{
  "n_layer": 9,
  "d_model": 96,
  "n_head": 2,
  "n_kv_head": 2,
  "head_dim": 64,
  "d_mlp": 256,
  "vocab_size": 8192,
  "activation": "geglu",
  "norm": "rmsnorm",
  "norm_place": "peri",
  "norm_eps": 1e-05,
  "positions": "rope",
  "rope_base": 10000.0,
  "rope_fraction": 1.0,
  "qk_norm": false,
  "attn_scale": 0.125,
  "bias": "none",
  "tie_embeddings": true,
  "parallel_block": false,
  "extras": ["capped logits"],
  "init": "uniform",
  "init_std_qkv": 0.051,
  "init_std_o": 0.012,
  "init_std_up": 0.051,
  "init_std_down": 0.012,
  "optimizer": "soap_variant",
  "lr": 0.00454,
  "beta1": 0.95,
  "beta2": 0.99,
  "weight_decay": 0.08,
  "lr_head": 0.0167,
  "warmup_steps": 200,
  "schedule": "wsd",
  "decay_fraction": 0.743,
  "decay_shape": "linear",
  "final_lr_fraction": 0.1,
  "batch_tokens": [16384, 32768, 49152],
  "seq_len": 256,
  "doc_mask": true,
  "train_tokens": 112700000,
  "steps": 3507,
  "dataset": "wikipedia_en"
}
Each number is 128 + 32 x the weight over the matrix's rms, rounded and kept within 0 to 255. Layers, rows and columns count from 0.

# layer 2 MLP down (transposed), 256x96, rms 0.178, rows 187-197, columns 0-95
[[136 121 103 116 178  98 157 120 131 160 105  52 145 122  61  70 142 129 133 128  76 139 165  76 150 158 101 128 162 177 124 110  56 128 140 154 104 132  97 120 163  75 155 140 158 117 152 104  82  91 136  83 104 138 138 148 149 154  88 119 101  96 141 123  82  90  99 109  76 141 117 113  70 120 206 108 114 131  67 121 150 118 116 176 125 173  99 150  98 150  78  83 154 124 123 118]
 [120  30 148  83 134 137 130  86 156 175 123  86  94 119 171 127 144 121 143 110 149  92 183 129 126  76 111 139 183  92 117 165  68 158 176 137 152 120 102  99 139 136 159 168 154 134 123 108  68 156  98 111 101 131 182 150 106 112 135 156 135  92  91 120 197 180 124 139  67 136 162 124 111 167 133 113 158 106 136 166 122 124 116 129 144  87 147 218 115 169 118 119  73  94 124 121]
 [141  91 167 130 123 128  83 110  90 135 151 147  77 143 118 160 141 134 113 112 141 170 150 109 100 117 153 125 126 157 120 183  64 121  84 160 142 162 140  95 111 154 111  84 111 137 150 151 124 111 109 121 105 153 116 143 156 155 106 123 110 111  86 118 119 120 134 191  86  92 105 161 140 123 167 136  76 158 118  40 122 104 109 131  76  97 113  91 156 203 151 121 179  83 221  95]
 [ 88 132  97 186 151 119  97 153 115  75 117 161 135 159 180 132 143 115 108 156 109 103 146  65 127  90 150 140 110  63 134  66 104 121 156 132 176 151  79  42 130 129 147  56  94 133 180 146 142 183 137 168 129  89 172 139 121 134  64 104 151 106   0 138  86 140  63 220 164 195  81 140 177 153 158  97 198 168 173  99 121 142 102 140 156  93 114 186 164 118 115 143 118 105 117 140]
 [150 209 179 144 128 129 117 112  75  70 147 144 174 132  97 126 167 117 132 128 139 192 130  71 142 135 134  89 160  89 133 138 147  95 196 153 127 122 121 124 133 105 161 133  71 110 110 101 176 208 189  75 150 116 116 141 187  98 118 163 114 148  99 125 144 146  86 146 163  83  87 147  98 121  77 132 131 156 129 115 153 141 183 111  64  53 110 116  82 170 136 120 168 103 170  97]
 [ 80  64 173 112 104  95 138 140 205 134 167 118 100 141 161 171 207 127 173  83 131  99 106 114  98 120 173 125 192 112 216 114 128  75 162 133 186 137 176  40 146  80 149 159 124 140 106 122 120  84 129 164 118 106 185 149 123 118 149 124 135 124 126  73  97 155 121 126 138 147 140 157 115  67 167 144 130  94  77 153 150 116 106 140 128 112 132 140 132 133 149 102 140  97 164  88]
 [135  75  91 127 127 109 141  83  88 111 152  87  85 135 134  92 101 147 114 162 133  90 141 121 181 134 111 153  75 139 168 119 123  91 149  98 129 157 113 143 101 101 130  97 151 129 161  65 127 138 122 103 167  73 144 139 100  95 163 169 162 158 110 187  67 157 169 140 168  95 156 161 111 194 135 140 147 138 162  83  79 129  85 137 164 110 134  98  78  94  99 177 132 101 194 113]
 [103 104 139  65 102  91 115 145  99  85  83  91 116 107 110 132 106  94 117 156 124  81 138 205 120 147 122 118 116  77 119  87 131 143  92  99 117  83 188 146 123 132 119 171 169 116 107  83  55  95 149 164 141 121 115 153 118 102 110 142 166 118 111 178  95  72 121  93 130  81  97 109 188 191  97 119 134 101  69 120 137 111 180 118 122 183  98  82 193 161 129 167 203 147 187  82]
 [146 123  78 186  98 168  72 128 130 140 152 155 189 146 143 139 146 167  61 157 141  81 124 162 129 136 111 155 107 146 104 123 116 167 151 166 130 181 143 171 108 215 113  93 159  95 135 106  99 104  86  73 129 150  70  89 137 147 120 104 160 141 100 137 101  82 149 151 153 120 138 168 123  86  78 103 128 151 132  93 101 115 175 109 147 171 145 161 129 126 104 118 158 132 116 135]
 [ 45 178  94 153 111 171 167 121  80 188 202 174 164  90 206 139 160 130  90 145 117 148 115 168  95 135 159 124  93 134 192 182 192 169 135 118 132 102 127 142 160 152 156 134 164 134 137  93 124 141 121 145 171 168 115  49 122 159 139 107 148 137 155 119  99 142 168 203 144 103 106 187 115 162 101 104 107 179 125  72 134 149 122 113 151 168 124 133 114 164 160  56 119 172  75 162]
 [131 131 107 136 117 122 159 109 117 148 119 153 139 163 128 105 151  57 142 126  80 121  94  69 137 125 158 113 132 165  78  67 101  81 182  69 124 179 107 120 123 194 191 146 192 161 165 111 105 165 109  86 150 165 192  86 139 121 130  95 106 135 103  83 178  87 133  89 104  97 163 137  67 125 140 111  92 125 140 184 200 104 100 169 164 107  64 176  57 135 132 114  99 136 114 197]]
# layer 2 MLP gate, 256x96, rms 0.198, rows 188-198, columns 0-95
[[160 147 123 103 167 136 104 102 139  61 149  25 169 107 135  99  71 138  29 129  86  83 151 143  73 190 113 118  66 148 128 149 144 124 126  98  88 136 118 146 102 129 129 126 133  96 102 148 143  79 165 171 134 132 148 138 167 126 101 152 172 139 144 130 120 152 186 162 111 201 123 146 143  84 169 136 149  89 110 129  65 166 144 181 124 117 106  70 198 112 170 129 163 173 148 152]
 [137 155 133  99 160 144  86 118 130 170 189 133  96 138 104 111 173 124 134 116 113 147 169 134  96 166 119 160 156 181 169 155  94 145  90 165 165 156 126 115 108 117 117 139 145 157 147 139 125  96  94 135 127 139 131 152 174 117  78 150 111 156 125 158 152 107 160 146  61  57 141 192 131 127 143 145  58 137 116  71 171  59 138 121 128  98 126 105 145 153 168 109 157 106 189 136]
 [130 148  89 139 105 105 119 136 107 120  66  60 166 134 133 119 126 125  56 198  82  57 127  51  96 125  96 152 145  92 188 140  87 113 145 146 119 157 157 104 129 116 128 118 130  67 157 122 194 160 126 186  99  90 153 131 156 102 119 161 124 126  53 166  99 130 163 124 150 144 139 187 191 146 186  95 135  81 125  88 130 136 228 113 153 117 144 176 164 161 136 162 167 113 174 161]
 [183  76  92 181 126 145 171 126 148 205  83 139 102  79  90 135  78 144  94 163 118  94 101 113 107 121 102 152  51 189 160 170  75 117  94 100  69 172 112 109 176 176 107 149 144 136 125 115 110  89 124 217 120 116 116 122 100 159 117 127 124 112 111 136  79 124 122 123 161 123 105 131 132 134 128 164 145 138  70  95 110  51 120 138 114 146 149 135 139  62 155 148 185 134 148 151]
 [113 127 160 171 133 143 138  66 169 180 213  96  75 144 103 146 170  95 185 108 154  91 112 135 118 147 160  95 163 124 186 146 163 127 120 113  98 129 130  38 100 114 143 130 147 122 120 126  70 112 148 134 124  92 147 201 159 143 125 145 151 113 108  52 125 187 134 130 134 112 113  91 123 122 116  92 149 109  81 130 127 105 159 133 136  94 161 150 140 136 130  75 150  67 140 122]
 [176 142 112 162 101 140 133 191 187 143 159 144 142  99 152 108  86 112 161 129 170 155 152 124 119 112 133  81 131 133 139 145 130 114 137 114 101 106 185 137  87 137 139  85 167 131  90 122  90 170 124 163 106 127 110 121  74 172  92 136  98 184 131 124 140 142  64 129 118 145 128 113 180  75 159 110 122  88 140 142 161 106 209 144 124 131 168 187 201 169  92  93 138 152  89 100]
 [181  84  82  84  83  92  89 124 103 111  85 150 184 103 105 112  83 125  67 170 143 116 105 160 124 126 117 125  80 109 123 139 130 135 115 105 135  82 160 144 136 154 111 130 199  95 113 102 129 167 171 141 153  98 148  71 108 131 169 103 155 148 135 175 115 142 124 150 190 145 125  97 143 146  59 138 112 146  83 121 126 106 176 148 125  98 113 145 162  98  88 154 189 144 196 124]
 [197 116  97 132 100 129  90 134 118 158  96 119 135 143 172 111 108 123 112 128 117  97 128 153 110  98 134 119 109 132 137 129 127 208 133 168  93 151 124 168 105 230 105 152 141 106 137 109 112 124 107 141 145 181  71  95  95 163 105 139 147 146 101 127 138 111 148 130 161 155 111 116 141  83 124  87 155 157 135  98 105 102 175 120 130 162 163 168 101 106 114 116 178 138 144 104]
 [112 108 133 157 125 124 128 142 149 121 134 110 106 157 149  64 204 173 152 124 102 171 155  86 172 137 152 140 168 107 180 169 144  98 146 111 129 143  99 171  82  49 109 159  72 111 139  78 142 147  78 124 124  95 153 149 147 119 134 114 161 135 117 142 173 110 178 162 151 126 161 128 142 114 133 103  90 144 116 106  83 162  85  88 158  98 102  54 137 168  91  91 120 112 208 144]
 [102  69 133 158 148  93 154 176  77 146 132 101 130 152  86  44 136 130 125 159 126  52  91 120 136 146  85  85 135 144 115 118 128 113 148 117 127 152 142 120 118 139 148 164 124 129 106 183 137 202 124 104 148 155 162  95 130 131 181 195 167 118 136 129 153 118 136 144 151 132 107 116  60 128 167 129 130 149 126 168 233 138 108 147 159 178 126 150  76 161 170 165 117 171 120 131]
 [178 113 122 110 172 100 133  90  63 111 142 141 137 144 113 114  95 169 120 133 195  83 125 159 201 126 165 116  99 119  94 145 129 138  71 136 100 146 115 135  81 146 143 108  74 117 139 143 137 135 145 141 171 133 135  97 169 126 168 154 170 119  62  89 103  77  95 145  98 181 107 241  89 106 172 139 153 156  92  92 131 137 157 137 120 163 143 165 168 211 132 209 178 155 155 138]]
# layer 2 MLP up, 256x96, rms 0.196, rows 188-198, columns 0-95
[[130 161 128  97 153 128  97 138 131  90  79 113 105 126 151 135 115 128 136 109  83 105 159 120  92 156 115 163 115 157 154 107 131 132 147  81 116 160 172 141 155 107  48 108  76 152 149 104 190  89 150 153 216 106 134 140 176 151 132 106 163  88 148 148  63 169 162 128 156 147 101 180 131  64 142 151 113 168 179 132 133 194  87 118  89 136 102 108 178 186 135 147 121 133 209 143]
 [106 190  69 118 133 163 134 171 188 125 139  99 200 137 115  80 165 101 163 121 141  76 136 156 121 104 126 136 134 103 117  93 167 176 181 118 142 144 132 180 131  94 136 128 142 127 105 105 151 148 122 145 157 169 160 117 132 119 199 134 141 132 182 154  95 121 136  87 110 144 167 108 138 148 114 137 130 100 113 223 164 173 134 146 225 126 137 143 119  46 106 109 132 132 116 162]
 [149 136 139 154 123 173 105 182 107 125 125  91 144 113  65 116  88  98 128 202  91 176 126 113 109  93 144 132 107 148 128 148 121 124 163  58  97 161 139 181 107  87  72 113 108  67 105 191 167 149 128 110 114 104 121 137 194 179 148 107 120 147 146  99 123  81 196  89 148 140 163 106 138 138 138 150 115 119 158 133 120  91 115 149 132 179 127 101 160 160 128 123 127  87 188 139]
 [147 107 169 163 126 171 171 111  96 140 111 112 102 118 121 114 124  92 155 102 106 101 144 158  82  59 129 191 140 158 128 122 131 126 108  90  77 174 134 121 117 161 126 142  97 134  78 162 117 104 108 117  77 100 148 133 107 143 150 192 167 119 182  73 176 145 135 116 162 161 141 103 135 173 101 146 103 107 153 170 130 125 125  94 147 205 137 228 156  70 156 160 171 127 115 126]
 [142 119  66 135 165 120 154 123  38  99 150 152  78 132 155 116  84 139  59 166  92  58 141 135 160 105 101 117  81 132 133 113  98 130 120 134 126 114 116 163 144 148  78 110  94 103 142 151 131 128 155  78 162 154 127 131 146 112  78 144 165 126 111 177 156  70 111 116 103 123 131 128 117 155 138  97 104 143 106 184  84 176  72 192 132 138 128 138 144  75  94  88 149 123 131 127]
 [138 144 127 177 141 181 128  77 110 148  97 213 117 202 139 188  90 148 114  92 163  94 151 175 117 119 126 141 182 146  89 149 108 157 164 141 127 103 155 107 174 152 119 191  63 150 146 160 180 176 134 148 121 169 119 144 153 128 131 110 128 138 158 132 138  92 108 151 122 132  86  61 118  87 106 102  78 129  97 118 112  64 106 104 142 104 120  82 134  96 150  93 154 118  99 155]
 [108 154 155 167 182 163 123 160 140 148 140 152  97 128 164 136 139 176  83  93 128 114  98 116 141 130 168  90 118 173 117 120 122 105 136 143 119 179 115 148  88  94 130  98  94 139 117 186 125 129 147 129 144 181 122 119 128  94 109  97 110 122  88  91 153 149 117 189 131 141 154 135  76 133 129 118  88 146 154 130 108 131 156 128  98 103 150 109  92 123 152 109 104 103  53 125]
 [ 53  80 176 108 140 103 147 112 125 103 105 108  81  99 164 124 110 139 168 103 141 123 109  75 136 121 126  84 160 134 148 151 165  83 127  94 122  85 116 117 147  80 146 181  81 145 131 147 110 195 196 160 117  98 139 137 168 125 137 135 117 125 167 147 128 164  79  96 113 106 130 108 144 167 160 146  93 133 127 153 136 131  94 146 151 104 114  76 125 128 167 105  68 115 141  77]
 [201  98 109  73 138  81  79 133 167 102 140 137 129 141  57 150 113 145 131 134 162  92 127 161 143 135  95  98 177 115  64 135 108  92 132 175 151  94 130 141 111 136 132 177  98 110 107 173 137 138 132  98 140 140 136 166 111  73 101 132 107  74 105  89 173 132  51 110 185 149 108 115 166 169 104 103 112 100 192 171 167  93 145  93 152 126 161 124 125 112 108 127 125  97 141  82]
 [148 161  64 112 118 118 139 125 110 166 126 141 180 134 118 179 128 129 128 153  97  97 159 138  88  93 137  66 128 202 136 174 116 155 121  96 172  97 144 100  68 159 143 150 140 132 101  74 113 119 118  85 150 101 132  76 132  88 129 140 127 134 135 105 153 153 142 153  93  97 149 143 190 151  85 107 117 101 124 113 135 118 180 118 122 111 176  75 101  11 114 126  89 101 115 140]
 [150 120 161 126 101 106 133 146 126  69 125  95 103 165 121 142 165 184  86 163 108 105 127 124 121 106 108 118 158 111 129 138 143 135  99 149  75 159 124 132 110 116 141 137 115 166 146 153 124 140 161 140 108 130 109 113 145  78 164 122 163 169 149  88 139 130 158 131  74 125 136 175  96 133 134 115 143 186 147 102 142 152 100 148 133 118 142 116 174 168  88 108 145  94 124 163]]